From a checkpoint of a small transformer trained on Wikipedia.
Size: 13 layers, 3 heads of 32, 2.45M parameters.
Training: a variant of Adam for these matrices, 3847 steps.
Each number is 128 + 32 x the weight over the matrix's rms, rounded and kept within 0 to 255. Layers, rows and columns count from 0. Numbers have three digits each.

# layer 2 attention query, 96x96, rms 0.0623, rows 80-95, columns 0-95
125124134108108123062143146137161103101112184128049156119111103121178155051118138131150069176135091143121143086139091209062106148106081080201147184146132114085096111147164093122167158149078123144075091144083134156159119126127088090139084123157127137183202135103088127123139098131157182116
113148091082109087177128111144123137125132101139115113109134074171135143105194095170132174055159130134123130124115127163099105090175156124151105138103103138172107149108117148178105121126137200205183148151090134164110159121159184100115126166124165108114114126140197078166071111125072146057
167144139107116127152103105105070160116161090187152104091144127131110113159144111127151132150125105153110112108148169065149168051172123152157127132117141123112145156143132168177156084075137164143147133054159112119122165150128114116154141116078145153117093166173102092165093101158131083123
179166131123135150151156106155171126144161171081186119152141125150133143154126146131040099094114150119186113198105065118125086170078140089109138077156154127133129097154154170074092162162108135101105113135131186188085135095069133126116164142156113173059061137116117115148146125113108101150
159149107187125132164159181164109171109109103137104067116079137117174115114134210166163125143117093141122168138123145089118111141133129161183100139150069136109095162156164087108155145146095108150098151134152060062129093128152170157093085109150108077132151132113108151135144103161165141159
145155159086126135101129144160166101132058153130120128137157124147162120133138086110122093151120109117101156167159105115166101130127113165116124074114169144154181115134182079159136111145093174129136097133133102167112115123145110138139114157129084140131133120082197145119089106109151130166
134070130152102100072090105070103187107164087176145138135124157142134117083126151124118091154130142102105132104138223118151162038123054143119119133135136174062157118090100131169175132140141146118139104114148119110166129156117077136075052155151121129196101181118084144132106177200116101132
117138125133142119138104117135137110069108151070110165137099123106125144115057162105096037143145124118089100187161073144123150183085130138093166121118153145125138079156129095102103114183076087083100090163114141180151084104067082126152109094180121144088148118120173134125174122133113102124
116096113121104165108111140128155102135179150149169157099182166115090120103103184155081185117167172073144112151073104148126169078140124151203144112157145183114095116117114097159102154110116128112115141155094116165141118146145123162131145104118099180091158147139089134053122123141155115182
118147209173115103138154161111091153157138129123107177156143166137090091174144110088131144131177113115108133172126139140143145083113167181146115070159107158059110098124131084143103103141111113077137116096148072122118151102179142182116130102108129111102127138106128131077109097177136137166
148133084106117162144134150115106149118157134185062112100170116170055048143161099140209179126139153120125071100102125127151160106131132154162113114113081114086155087130074150137073111086139099132114114079079130132145201096163088137060086084089130131148109124114152131181148171156077134084
111101169168179107123161113106074117140141142080128133120065169090183143150111111091126097116199088150113161146148138120059117163102139115150108147146138101126141096116157100118185116151161159118146130126141147124110091097074112131184145129187136107036207074132081101146158155122113140133
148120153117200100063175147143165140163130150132201112194147177070153135135102186138118070093172136161157201127136110058102114140107099051114157163147135168095073138182125170084113157047174154092082190151151070147110131131129143198210164129125102214098172105128090205085147079119158115255
121109113076123135118118113108165102120123106110149092121109073109124168105148126184061130107067119150139160128151142171137052120136105101074086162115127121134108107137163108135138114155119172143140139160148111096076088149158170134108121163147100131135139128091165121139130125089144143135
104204107103116111155154144167125148137111136175091145085115106137133101169146148163116126100149107162112161125145095097126118154155170148152119117150099108140076149103128132136173088128139122118103139112171142109160137120124177152133134108091143099120132141124130085119111124126112123112
138069108108140107097104110107149119127142143155142135149169146115082135092133114112129139100119152147162079111120148127157114073170099099125106125131133132107103077153121139137035132110180129096103131154136133161125170106138114156129129143108134131164144138084131207121130131096120153143
# layer 2 attention key, 96x96, rms 0.0626, rows 80-95, columns 0-95
138097131177144110078122104110089129182159149146122140149202185163084118139144126118128136110123096156117137103116119134038105094185108082166094091122061165142100134131179084133060122124170105164137132146106134122120152151148189135098139122125141113147125156096150122119144152161120141133
101090068121124164123129119156150175139121151083111101106095082147069153125119180125083123107161176109112114138124115169134150170104120125084120130153175127152111104122037160130095135145139118152088133159108120175110150076068103154178125139112139115123139108145092136111110143073122122141
142130092118159125121107125182132117091095127181145135075140142131165089140115145138118157102133137134111120096246138130152166161123120195073110120096080145144162136166069202112144139092166087168093152109165082142171134125118042165172128190177147112160137139134141127184109078114148125091
109113121105094180111185144117103154114119134099128097114069158108116119151130129102102151176122156157120103134142098110114194178110117169142114056137181127090141126126178098104133084123087147151115120106111128126096142119121129139084117128119153144148158096126125191125158155091100167122
112103135108172069073109112101089103138181091164137153077157136196171168129090182134166139105118106118119191062129148093121136098158135090186089163150069156102133136110089121138134135126164146148214097132147065153112142137129137110069122132089112103170093109102136126123137142163126148133
128170112148128172115166140116101153127149116082123147155141179101141065135102132138075110130120171130146130168100203145126085190115168151155103040146151180102120133166107122121143149154163078151083158057161067102145171125148165150144080108112094161100144203111136149125162136076183104064
162126115150128125164023110139144161130103093110203111162177209138142084098085144096166131161117123107099123201131094077120164159146118170076110139152061144132134099150141121157173163134122079121117150139142126151126125138233105139138121150169110153116157112120164130182163083121203139104
136156131087118078188139120131130114125102141108112094115126136120117089125178076118153107127088127121102134166063096112090135134133174147139178096112177120127119140134188092091090083135102140081040128156137146091109107111151123170133093127171120163039147194115103118111144164191106096102
134123140145136194124115085148138123113097137118098068119080079134025097087178170127153122130094090131065132181068062175141165118155120125125143134157184141090100135122175101158080138180064085075058143154156149121164141052114153115120101130167094114125129161123144143104108055138139037086
110192141147121124135180135107087134122095148127091130151137142094144068090114139129088116118084175095118121207109103070140134124136176152147106117151136179123089173125143091103138127139174142009099145167170100132195130090168167165158182158153108130180155167114159162092136116101159102158
138157130108138177102057119147177117106108125104092121119120149099128110116151173140133121120088154129103120148172120109173174117156125157098159134127149093175108126194166135139143133110066165066114124183122080114120084111105133090135155120166198120149166011060089071129159128132068150135
135121131085105105147185176082141075126141139123201130189089132097152144116125062119115128086155143089119153123112095136050075144116143098130112170159176113173140172142140079104089105163144114077121135128114165135154063124163175180193150160122101137099152174169122129123135138105162137176
160119172078137127089139147077102116125136153171157131162118124137151119112117102145160131150120100183128111126134124156136103084155133107173154158121074188106189197124173153129099123114142136132147144125109092088114122126112137111109127113118118133112132182146153148127105111134153148162
115097097157154151174162100108140175135154111104165127128086149145108114128091140124101087137097143101127078112038156187131086135127102095172071114140146118135120117130117159123083173113126103175103152090104136153155146152100076181145111138098077164168133068143112159155127189102095133151
096117116139153063071143130062059132163168116166088179100191070202115130132083212133150137090177130175098156142154130130104183053136184110122156160136089129134185138134049172102153136146150131161136102107131077160113160136080150172133146150089106138214090109112068101150140131151135136082
255140172176114153171141130164233165166119175105226149255096166078077076105113127111111064164088146143174100151132115094136097100124100075154164093131144085131115120215230064153095167067091176044088185207144152133150049096131079075217178119106148189057202064144104158138145130102107083255
# layer 2 attention value, 96x96, rms 0.073, rows 64-95, columns 0-95
137105121100134115146144131137076130120142107117132139096116127108121115141119094142197156148113122116113107149090137109112117112109123143146130189132166097130117131145129119096092121121122101126167146136106115087126117113097131103130115078131146143060142156168139171103166149120151126116
092133118095115103142119113158168086159125149133148137119159142153158163159167092132146151105167110121145136182086114114114087128146121080157129118112063184151129126169150113130118158105073134151167157142072159177151150167116138100131123106149125185138158167154143151168135072093118136129
193149111103129103116126109143138088149192142102136196138106126120173125166141069152140127123172132109132090128113126084107068117104131088170097119121141145192128096147146120096123109106108162131111137090120168145093138174121127154133146112125139094138132148073169114120138190120117095126
105130145146075081115126128105160131128116151149120130129096109122119146072156137144091112130149113175120142153127114142128119100146140139100107090126082160143088153143161131180168082155138148185155116175146167160106140108151123148119132150099151108159147129119147140104122123144131155150
175109092119125127156127115139167108127143145121137088116115117142135106172133108107119092147138145108161134143099119105118119166113150069173122153110182112162121118153154090123149074158115149148107126150120200092126175128122183116105123144175166169071131140132126124156117133091109149124
120133132142118113122128104122120138160142118155137178150123139109106131174116176115143106113103141100095102109143117114130108085095142135141111113144116123088048104117159151138106131075144089108101122104168155126128098099118083084145181085120144105116153090083131110114129105138087133152
149135119103153147135117130168064120131162125105116122148094139137168117133119090106104154159147136108132128160095156124165131147110125140133129152080133133113182114129132136075130164149146103115144153136083152127124131133141074096147093113148169139124137129155079131109123117123129130125
120099124124161109134128109149135127102099108145154078138121153136147125139123106099145120139129107175131142162120086126106119119137154091125101154113077124154133156148129100109103132083103128101133123152113145108111161116136167149131146077167153187089130146106136135155127091097067142104
105105102074134122174122119150112109145159133119133056114168108156223138135161101124193100125093127137146109138131133103105152134130108067145119129111094144154165114173062081126139147090094151108161155149113114146142153173124109124099109112148113163110113139128139140158097141103113128102
097140127095147123149144116156149147093135141136114086136097128159108116131124129093144165140125123143109160140128116122135110133125113081155116161135117137119167116146112135105120144168086122127133155094083124107112120145134160089132120140204118150104142164169164167136168109112106120116
154147141139134155152160096143133109133088146151093148134152149116037122117094104182138182119128116096106121137161118105107135137131138169172168159120145097117106150117175157122103079132103155076066107091078133117148143169135145094165122134175156121117115104174202149174131114101149151144
161151152139131127140147139103123142138117146137119148121151121124066149139125121111142116103068110178138164136156148098148120113125140164071126116121108132122110147117096133153130113139164138116124145108161124093130129075140185133144136144066140085180107115098139127121145129116157147150
131118114161135121123129115136087161137168126101110199105118166108102149157084149176098113153166134063103153115109169133137142133147120153110180152119170134146092107105153145123097088099127148137097122094103147104101122139117166125149138151143162065116129122131134129100121138147156151127
106085151151112089132130135128093103136145096148155143124099152122106120130128158169164119124083118125074149042096130110101113078145109116142121144123107102140036091106113126163086111099149075142140123091190105083080116181124098183135130102107140052152148143075146131098149193152113130138
135131130138125144132130141097162150148115130119151149155170133131143122202139154141161133140058103139120119124126136075158127084141130101133121109128035090128088101139107116142113118113123098139142127118191137169134155077099131153166139097091123120150112101119127142154113089146113096139
180154156093111105120084124149167090098162126142124156102092117159179163078159121177079101118132154139133101105146099133117082125154099101174097108131143200161134135114118107139136128200098126192114127138115130112108112189134124088112118146120106112136120157101151122130134203143178090111
128151140142091126130114143146136156065127108121115128111212089119156125104120147147124138112124167122093100117149137106129159121127147184171102132129170168090145144090140104167103144137113128118127103129170154161172127110140104157100093146097062154164142128092133108140075099147159151132
157131108113146128119169114148130155120132134138148100105122105116177130189111104081165133138137131156120099088112170128139127145130144076126116121154116132158141113143075142074085140112149126152145166139132120111110114130108138108142173103108099149099124125118111156140127131109140182112
108137119123161128135126132130157130162147125111138101124084127160169130134152123124113121117174107152136145139089118147081125119108093092131100140141086170133140057133124112113143188143110164128137177159119132167127137173116180142126176130136134105157121152140137166178113131105116101143
140100135143096137133132132180090151156067132120120114101099127112173086121122086147132126124133121129124125120133166163139130139110123099064156165140087148150119134104073112131116129145163177202127126132114126124139136145130132142151168114091128086140112086129134153137107117095164166109
175120146115112128126149130155120175140100114142115129121097144137161109080117134158134134120114128155114151093156158079144066120135132141111124160134129097140096092078129128156144082140164150111122127073133108077062112139133114146115126126095099089152102108152157131129136121105132136116
144131140118144113100107128098123132137127145132118163135073104133138141113113159134122124117161153193145131105172129186190148095137073164071120130135093147100115118087053174132115147146140149107127138143148094169111101090096132136154158114105128136156149095139121132125159133159116130123
138141093093160103145136112129096114113194148159150126127095148143128092189128117155133105158171136098133171107147144149114106125100126087165120161134117141145113090156137147049144177131147106140109134111114128121070114159164129112114147113148143092109124123126125134117163150106091089099
122127116116133123164132133136089131135127138130100184110155126114139137145162083153200151110169116097098096157088141114131108159159131117131155161127158103159152087111090158117078145078127155132152192116082120147107122165135155147135108106119118156094138112147140131105118106104162150122
161117161148102113117150101089136112133121097168171110135192126137121104127111132073110115098091102168134161113161094136142090120135137136159127109123104143106134165149114106111132161128148113114097102059179130111097092089148098138124132157101097116142127089124136121131133137176174083137
146129178140117115140111151149102125113055131140107151100161099140100137114127164102139136125091131160139092093199150150200120129142141179118149094144100114142092172114141127155149126114114124097135128148135129124159089087133087131131102109081109141139127073139153128123129100122149154139
079148143103123101139113152108140141087137167141102141094108136090147141118114119142126119137145127189105157150138111125119142132159117115096145132111096129138125180093098131140124085088143143098124159136129140108107118114150175180125088154127138165115148130138110121090171091130174182121
137146122109133125142112121122190126138184150075154126156139137156193117161139105157110092131161142117124116165114115049113106111083109129200116111112149147130156088172151118132154123101109117095103175148135161201086115134142107097146167110178141101113126183111100129127144125133085099129
090121138127127078146128129109109141128096133146086126091122118149076129080147152204116140116168139126119140174163089154149110129127105155152164141137142163139124119109153147159124123129102138118116145125082081165155113159126145153132114201067092103192118137143147109136135113141156140138
116093138169131140130118129127073130138111093144111148134140152101108139063114167152151143139106133120112112069157132125134148147170133173081135123112121135115132149112109126139164146133136102136115121076148085093148100128155108150135111158087118096182145101143114129122147167144148119133
127120121145130163160130122132094168172125175120129136136150133116125132132154121115204149131108149104129099105104195119130173166084132154131152122140213102096134125130123129133091107144147120134171163142102150121160148113101145093143101118153166130102132139162136124131109129103097122122
162112147142098157135150082141147154135136096105154129128194142133093161119103114133133159138075124121124141107107183140148175103148126149143161135124142110108158133097117148160124086173132131136141105053165120085075130099157162123144143155099095091139108071154104110148130146148202147156
# layer 2 attention output (transposed), 96x96, rms 0.14, rows 64-95, columns 0-95
122094166124171127099113137115092180159133135134150124131148120140112125114119157145128150136160104111140133146147143151204138101152105133157132099124139186112137118129130102111131096097135124105112139110140132129158171102192135145105135106090153130172176131127096127153115125127083149129
171124127137095153157139155113087163174126121162109117112144124194115131112188093137163140122130155082093128107159181157145142068131092144104100126108136104095139080136107131155138132126130163128138138084141099137125129118134147154100090148126119101165083148127109146140136138187145133169
078130136148106126150129160154107176176086108158106110103140199183092107131139175150117134133115145132127145128136119131122193130137124182123098087158071142096139143207089149196152136213122138149132097139113156174148145111139110148102130107075101139163095122124106101103133102187106158123
120103097080156173118069087131157136102140116158079131127162106126175131125143099137139102131101119137104136101142113123102109187109142101082091165139145089121136129142109132139120166110159158134119117112108121118117134147078118107117116162167091111136101147166148138146142143106151108156
101153176100122124165148132101082167153130082154128131152118154119082116096145088150160149129128124154115130135154136150147163125160147217110090107129105154129132118144100110138132138103145141127155117099137101146108115122155118136104135125089110119163155123144102158071109163153122142218
120124081156158132132110136144094129099106155075123140116147134132146115154058140161083146144124117146149167179107109124094129192118123129148162143107123161150154151110085126101161109148086127170107126160106110129123126112143161144122116113114125141117134133134145079169164132094156097071
115108154151117100089158121100135146179141123139124170149148150133076146121143148157173137099135172115155111108130153142156160077165101130169128100120125161123138095126154108150107120135130130112140135116150083106164135129147149151092128096065148126114126130076117142127115148153129150140
158150144122092119163190139112071155145126111129151112145154110139103095151119098142141148142125132082100096175131148146158182144126159172121129093116185151122127087147111128128116146102099121126141136090164092130130135114147124137106130155104148129167132120149097116153104159108186123142
175130165159077137142164195109112130187113100189149117150122139172098120138152123104178153119135149064071123125145119139135124098142117138132098108147120130096120108145145129134125127110126127093132089105148105141133117103119161164165145162129138140161097129162091155113128105187131140168
137119158136108126135161129137098116150149133153137103128134076128109113093157115114144142142148134133119087106148157153172184041104131165137124096070149122113138135096136121104131121101123135092148148091148116126139119113163161147141114124083141146158102091109117125128113111156141136182
115129146113153111153154166115102166113138165100165094089106095103135125099133089121066134096136103196131121102097174177177112101100144132099111109099149082155124102130101107143173079123102118121155133135134164125150099110176155152120111043107118099153163105056148121094110131111109152117
087131123123134132148120104126147120073129170122131127118100126100161130151080140148078128161115103129149115136082096128102110151094158116123136142130129100123130131149144131105122122112094086150116118154120158137114130141115097114124157105192103146109122150126156090156119142086101097110
123082110104184132084080123111153127108138108103156118124148149091107122118148134148095139119137154198161133145106152150131105093148130122153125111148120149164140153173117115130156120156119123148120120180126153128141152098161068138098073101122085118103199131098133123105132112125087142107
147081081134181125095072131139134166119111132104146102114161106123175115160117156093109109123133089134117132187145092133123100191112157131151159110168148154118141167144110125095144121132116128129084107188108147176121171116119126120117122135145127159122139132164125081159164055104127099087
133143103174108108180118158140106121135106162108125126086118138154156135179094136137089116115149128110137152160137099135079110169146146127129153147097134152132143121113119163104141138139083114157086120130138134129132121146135143110120158103195135139111132138141131082146166152128135091085
110110108114131163132125111150158115168152115167099109130138126145143134097164119091184109157123097121101153082146123124131146130120132141086082126171083099087130119147157156168122129161189188089147091150104108169123153134063113124144131179097099147135081123139126144093136096145101156204
099145113135113136153095150124133090186117137130149153127087141107157163113140114102114110124134130118112131100126134132110086157123105057086123136127088086111089104151128147103145094137152126112130127148105100120114107126069143072168176177154128113132115111189182181110162121130127117129
134151169132108155135154139112083114143110133121117162133122172148102119137091183151153137170141110084114137156114133110122152088122115156161118094122086159113135118140124122124132143143095107112102152111176140149115139098157097138139148123139146169136140124132126098138093135123110077121
148137138134076168156166121118121104138114116181085112112158131157086114134156120119173114150125154113089110101153154105155140096119141157127146086099106117098148172119126186128166146136077110113105120096150133135116137123135134141125102123088107118124064153131084132138138111220148112156
144127142109131182125133150092139127111118126144106143140144138136097142148127141158138133118126080128136150124112139108124081104149147118168054108149118107130136117200154149118132116129098083058095110144180167140129131101139106122141139095158131158135150149112150150140084137138086074138
087127105114161165150097114118139110108132143100144141120123111088112147159091141103106114153118077147125124122100091141129109160091178118134079130144111123116112163178160151126138138105111106101147106204157165162176145137117133092145168088172134147131116100089144098130119104113121112127
148114127150138169082151104157183054085129166109075132100147100145133148132091175138112140161126084122152131086102116078079098173111147091130167109123101131139139146119166168116152140170113121123096155109110139107144143151120091120197146135112086128108109152083136086149102139098130088084
130124133188141129119159136152121160155128089108110145159159150160115124133120175111142147143112132163156091124114106107155184069161129210146153096125106178121140166118108128120111133158085138129131105148151101129156145072147094167091122114064132154123135112092119114125121108160123115131
157094152125120139112138169096103134172126138145150105136132149153126141097165159132118140126134137107137132115112165168163122051120085110139070103146110147099123113176107119146158109120109116120115144117151155128159133118193131159124121110128100128171137144126106182150101115169088123131
117151085143106127151138115167130110090117152106117137132083112117159134127101133104106118122121109126108125158127078106080141153114159134126159156128147113169111121100112130130094141135108134156135132175107118131131132142082141085123140150169188138110106125142137091149149109052110131105
093153132152130162107146129141155129098133167092121144124097113114157132136109110123090133141134094092158156153104130122103092170053137086091108166133129112136135069153143130132130118117138122109144129144135107119147125119122152085198153120194117126126144140102162123142128152071114111102
152101136096154131104119115103188101139157133126170108164154103115137150078170123118140158167117170113129110097120136168130155097108121088104116112150167116132118091211101139126125140101178126158127125121135147098133141117134096126144164174170088114143133115150154164162099148102110091125
081132093151108124165142139141102097195094078168112131094143143183054114140130133139151141143110204117111150130129107154104192133150132151124134112116104142122132165081055169160160139153118155152112068110126112098136092122106191154103127121054094126128119109123087108116150135205177180111
140117095128160191119107135150197103111149111141171082116127062150163151085156101074105117127123144156096109062140179160146084087093116064072116134115144067113121151141145138133151092134135131132156098118123150112133141127147118106136107146152087099135105140094148187125133092159118126121
139104100125161114092130137120178132084139156111150132129114092099162137141126142104116105097139119153126127149113104118116086150135139085142160143154163103151122132112169128132106114114167121118127123174115139118146147146085115114143129137167150136089123128126135092129146097090102129086
121120185120140106098112135090095148127137125146131133121116132138092119136116141158118152110146118109141132129111143151166094088165085124170122135118098135109127131107125096100154121102116095108100157095143125117146087124199146184118122064120102120153175135143115157090127141152123140160
112103119103133104152070146121104105105118156132101116098077103061151139104145163117103093097159092156136144122086097147093074132149157141154128116145120120183091142124151124101127114130100096130116118193126133124151117158064125080117111101196155143096175142098164101082119089084070105135
# layer 2 MLP up, 384x96, rms 0.131, rows 0-24, columns 0-95
127188176169103113120156173199133074136070159174100096163102125087120165111080110134004135131098149105144160101087115188148094077140136158125137156137126159099121126134104109123141178101095098061134169062136098065120132132076139152149068176150122108153195068144111091087093122095132128155
153125144128167134168118097116077060157120107116128110195133097100101153077171126065161056190124157183120149184069094141162206144118078119131124093192127121164098178124131074154143150119116111165133176125174142165137117142133108107130135124074164134136188153138085167122000081137132074088
122225115167125157119196102130150117157110192117150145141130133092049105120211071124158093192048157124118165180153167148103170133097040059118180142143171060112136106134142086151068160117159144178118156159121137110086124141075103081129159113153082100111145178042165126102124163142156132174
114122107091125131110147099139110115162114115105148123142170098102151175164119082138130129114165123163139130150129149161201165061095145122145186160140139144143146159158135137137085128192114103143117103105114161129152138107147181117124168115145180160146153151115117170131144119163070144135
128189078185085164124146102111176067152094097082163188178125120105083161154208108183099116138120112177191104163115171095087106141122122127169145142128145160114128052108118100131154099114142142162125121144177153203117180072140093177128126139124123083176162105084175175159082178163138091111
164169047138125144102162127125119135129077091168132089134158175148119083144110109119079123125094198144122167144093122134156179134134110124111183145093162182128145077173118110080153103097116173124118091124116126077104124151190112095136056187179188090111137136109135075093154104141122142188
129180126133095133137127135128165066175151117106119121145142100120104116138140083106131097129109112184118134178114103164177123159141121146117142167157175142145112082072118073120148100122131146138119124116187190146097132097154166128137098198131132130146126147111175129136044090142169061120
103120115126170167121125101126088172178119080108123136152096159123107136090188119134124129106105170102136166169134155154159131121059109106061113133123122138122176067156126112149144162126136152160069147161146130147107099123091088172126064219188127059066154138111179108094138114136133152102
068195133126135105133177131164093144076095102148127064170103157096126114155140166117108132113061153129195114127179118093155165130130114127108110125149145136177150183133162119086113167088099198061126129080153102098148108097100154120198132135095130096118128103151070146171080102062138109159
110146125178114185179154116148153171181120125143150148131160162140138091140202109095187115109095134124150183140178116136151157080130085143147119094129082145108131069141102128189095109130151135103087113076105129148100150127147155155115162139155117150125120128073118160128117133138152123164
152123126139140143154163118159114164149183141097140143172109144114175108176169157113143066160134127106134102142133152098076092155121091144099127117157119095079127091109162153132132138127123115162135153146128107166136186143117100178142138133111144094098105164103074179148111122124157119163
192132128150029077144179187200150084181105115128151163145152166126116078105184148110138084195085134061103083094134136091148121191186127144131108108190080147097092136108158079127089162083112154106120090156144056102106117137063138121141123126106077169090113155143070132006107129153157177205
117106098155157193179159112162160123072115128154185093170113080092070135141157096155104107162165155135178144165128093133112166087125104146150237105151164163182146131152113006139159104080170088112105163130173099160203135141156116111183123168146219184131126152150057125121081143156104094153
120157104168137175153148095145110177143057077099133102128148118113107149090141164111107114122087175162127090147192126143164119170138157185087116155125115087112113168098123117130120155157096082105099111093096111100125107084091078132094089147088154151154121211107112155157123098119131134116
124154100158134121146122105203097184151133090108185088144096158121138101093116167158110075168148133155148116099159212121168098133127089134099143118117082134146130150074142144097144162131089145131126145066101114148131132153173173117121116116143078144123154127080091129098083148121173100134
189156092118123130165145102145109059111159164078135144144179113064045142128206107106132108171152185136144182144131144139169161146144082101140146124185137117084147134108159080113169156142126156112110089099119094155110106192120125105152133129165146108158132151160143135103164158123186106216
133129113169089110097123144136163067103156133135123105135078138089080119176152151165111103128154189142146103092083126090172098104136105083099129155183094137157181162151146071103166062088091124137087101158094149076108092133119185125168136188184098145102154090074068094059132132113157140186
159164094181061129133145181151139159111184133169148084141146154091081146103139074160124124140109133128118174173150170167092141158141107108053152142144099112129077174150127049153092165089076036138072189106149133151153102165169097083127090187171084164085162082128096124055165121076115141164
116135124134140134145140128152121099121139094127125105147123124131122153091145134127121130149111145124132159143118141137122116106138104127162153146138155153131138148128135155142114115146128144097144125152109115112121139116116130162152122125153173132110149138134135126120116106119136129118
160151117173114147213145106102149164139092139163164082135114139154061149099134118143133092125123200131161100170155199120170132129139068112167124103149119136094104128130100134164125095112126190115146151153102095167133114158121175160169093102122165087142129167127164137176191106168146143143
120111092148046073174194140136136159071137108145130070126086145111131154154162185128176107121152116204132098142096147080163103080166140093091105122189121138067107126171208057154178102113069094134143152109181074154110090183179101126120119107132104105095150059099106162111123175072156094153
114130111096068143188121123106168072087112110097138102208129151079087102078126166139137090151132170172118155148095139171204202117140042129153202130170114043105065180135149075103154121098111105089136133133156197089101145159050118118127111119067080147077170107160117127157130100126140130144
130106096168102119152136132147110171103177134093175134133116181091085127097186108064161115139102158195144147170091122174155109179107123118110095079114150108179177122194147118117070210140142083097154145089140124122109131131069053151165076171158097091071123119138152163129124091096162098131
107147143118111112099119036135126113130130156109147124140107167139109153067110086088151163128148092140132149125089099117128139128138111104123144126143060179166092125179165111137110147105092149164156125131129114151112130080153097157174123088165113164118182086151092159075130123184107113181
145142146124156150150198122179131149149094142095127089159152137118157108123075184140091133110159119136128160159104123104120116124206099164131187187142147145125099121148112110119142123139042105119167104106137097074109128099120158181176119145125153108153152134103155117147122105142113126110
# layer 2 MLP down (transposed), 384x96, rms 0.121, rows 0-23, columns 0-95
131156142041107115124075175116065088205139164093105177061081140156166160104093126089111138121154108105144130059142184128114116165125103171131126147110123112125192081122072130164133110147125116205125079149200169077164155163135136158170175238154125146135120141155140139120124159128159084143
108206082092081169100135128116119168160230083132113145085117161145176104090128142105082143141083137166089157113107174161180103164150163183142195130071129141104134106130146180114169133099095114058146088063116091129170053097186147181162174163170147090094140178168169084123203139131099134128
121089103182134106097129152199136126126131101081085179141162135157159158208154206097139099155129153125101105131150080120196115144164141089105088178207127193155124090094069112114153111122119098039142112120089127092123121160175122143098106203176128218101097126165170152162154039235146087113
156124136112158139168107155123146128131158136156123131126098190179127105097124146130116125123146136074138088114123148130103126162173105135136118119141136111088121111043119135128161117129155124128126141179111117169126154133119076122119093155088096113112111125157142076127139180077155134133
089111110184145127070142129126208105138073096136132077083162108115157167089056145096112115134089118087131161175128099159093118085085046106119157180093123129126086159099137158114113161108133137106093093153156057144161094127176151089109175108085168131176154129149075162109136114089077148142
134093138066112189125110128125136139125143171093085155076073152113129118105141100191163119152212175112125105113128177144099088094184161119090132124108094099192110116098116144202140075184173086098110215118140123138148150124147154129094174106138104125148119130151122097051121132109104098094
152098132101155147117128098132134163086117136126130125112174118113183135195095131141078132157145144089120121099149122112123132128132115181139134133142097129101146146140126186107143140125125093130108132180105091151150137143082085133160115101125148145127128112094087175154170167077108149164
136119139164092103149166118130172132170117170106175117136089100106123103123135152160125176094128093122110090103096131070102105134170163104158227172095149079147081186126150127122088112143118137130137147096143140120141130143139138135132155073123170169164148160127097147111060149145144132173
147070134124047115121097178170124032135139126135132119169176093136169114072168093190107185110113139186197135128068089143116098166130107120200059129088125125107142158076130103162146112139120103163086188105154128102097149145114121143076114113126129143112084115096102110122114058097117125063
165152136106127119131095162105120140132148140157145098154099144118089141124083153119112120090120110114127100155104061126043156200137089158148101135127110117113115179117146156158149156144144093184119160192141129201167109118106101097165153093167119161115119139109099115175100143146086175130
075058192129117171170143120131157080180159151115175137135086175153150173112164131130121158077137105132141161123107101115095123208093116140124080089126086143171104142166147100137117121138165143158161138125134112122155143157166153096166183147098101111151167080141118115183111097146101147157
103097193206088124109082074126108185101154111118146147079069134137112133129083118140096123107063032124080099150097122133177107083099158132143165137160100116058049107098133089114171124103121115119160056107126100088128151086149196102099133092156126142106060143144189137042165137122134136088
134148143105133101137174173120182078096124121080110106218087157115195144196158123165168132126140149103133174120095129115082166125156158125115146113138215076103115186206097135182111120106078131043103144109154132131116121174104171063161127193141131127165114181124163143083102128070070134116
112079188067173091108079164110134071138130162168094168140096187133126129153139091143140134089145154141165146110107125165118130086114087112152116096115129156140132098127083102103116108149075132117164142125113123090136123143169170108103138131170121119095156080111141110088103170126126099136
119086110094121082172118115099113136110118151130071158169131100102074114105113106167128091126117146151145142149162139141079143176225184145175115135085130100102176116165124132118142110076186078031136065108070135124176079143133086133093136096174129105074081153139100172103136153118129162123
163129168099143151148060126126185140127084128115100146181117056160155105146086139202144082140100097140150113134059087130159064162164150083173066148089153208111154107167135176042123112139189096159109134116187170114101075129144116091101157106107051173144123065176158116115138175128137086124
095172129073136058105162145111156179128136149146148152120131248149139108097156132117130132088096072151063151167125149158122205080122123155141119085085078108147114066143156173143121146108151088034146165104144162156128139088141121114139103100084174083158086193166089140149090084101152154160
108158074100144152111121118068082132116053140159078109159098080186107120124143157144153198136149146186099088096163130076095098122181144078077059117174090148147157196115088168087182106163120164157140058144172147114179116184126085168169167113141126096070075123157067173090123162129113043077
133142109134113103129119125127127142123100162111117124126126145135117125112120143134124123115140102120130115131119157123139137096106128117118134106159140152137118130092122128156159121119136117103125121136125125123143119141137157150135114129114134115118106140121099123143114116148112119100
132102155090122086085104080117148139122096173075159091129056132174154113193119150108050109122087142125142140126142107117116082167075130180094052165137123094070065064150137136117131170150196127125146099143133133112136133145110120074105126122110089129138150139076159067106162134159149139103
093157115106158142082097141164165065189083157149139155075147188142179111098090101134129168107132175129168158103144114092069149117184064129130113137126159114144175141129131099043113096067125125184096154156103086081123140055091173164129119126143047172167133121128121083124089107172098058119
053139154176151045135178105092159168100196151161130147136124167044099196198130093168105154109093095118066075167167184156136115170180190135140133133111098096113065143189145152114100117120095139000141087164119137193111151194127152153119150114106117139124142131135118135090080166121051109109
144142128147135117119145102137175149103124105151071090132130104136142087162049128162161122126203140103093144043121186088107139121165158138130182169133084099064120121049123154116128076145103216091142125128099094112121079123100114115078102122120114113186146117154120068135146128207154171139
143114120088135127136133166111097142122134158166095145089127147097148119153144138170147095070136177178099147113137159150091113099117176154137097114139205116094135130065098154145149121143167104104117167116122119135120113147104144136110123170105131100079102146109124068158115121139148151084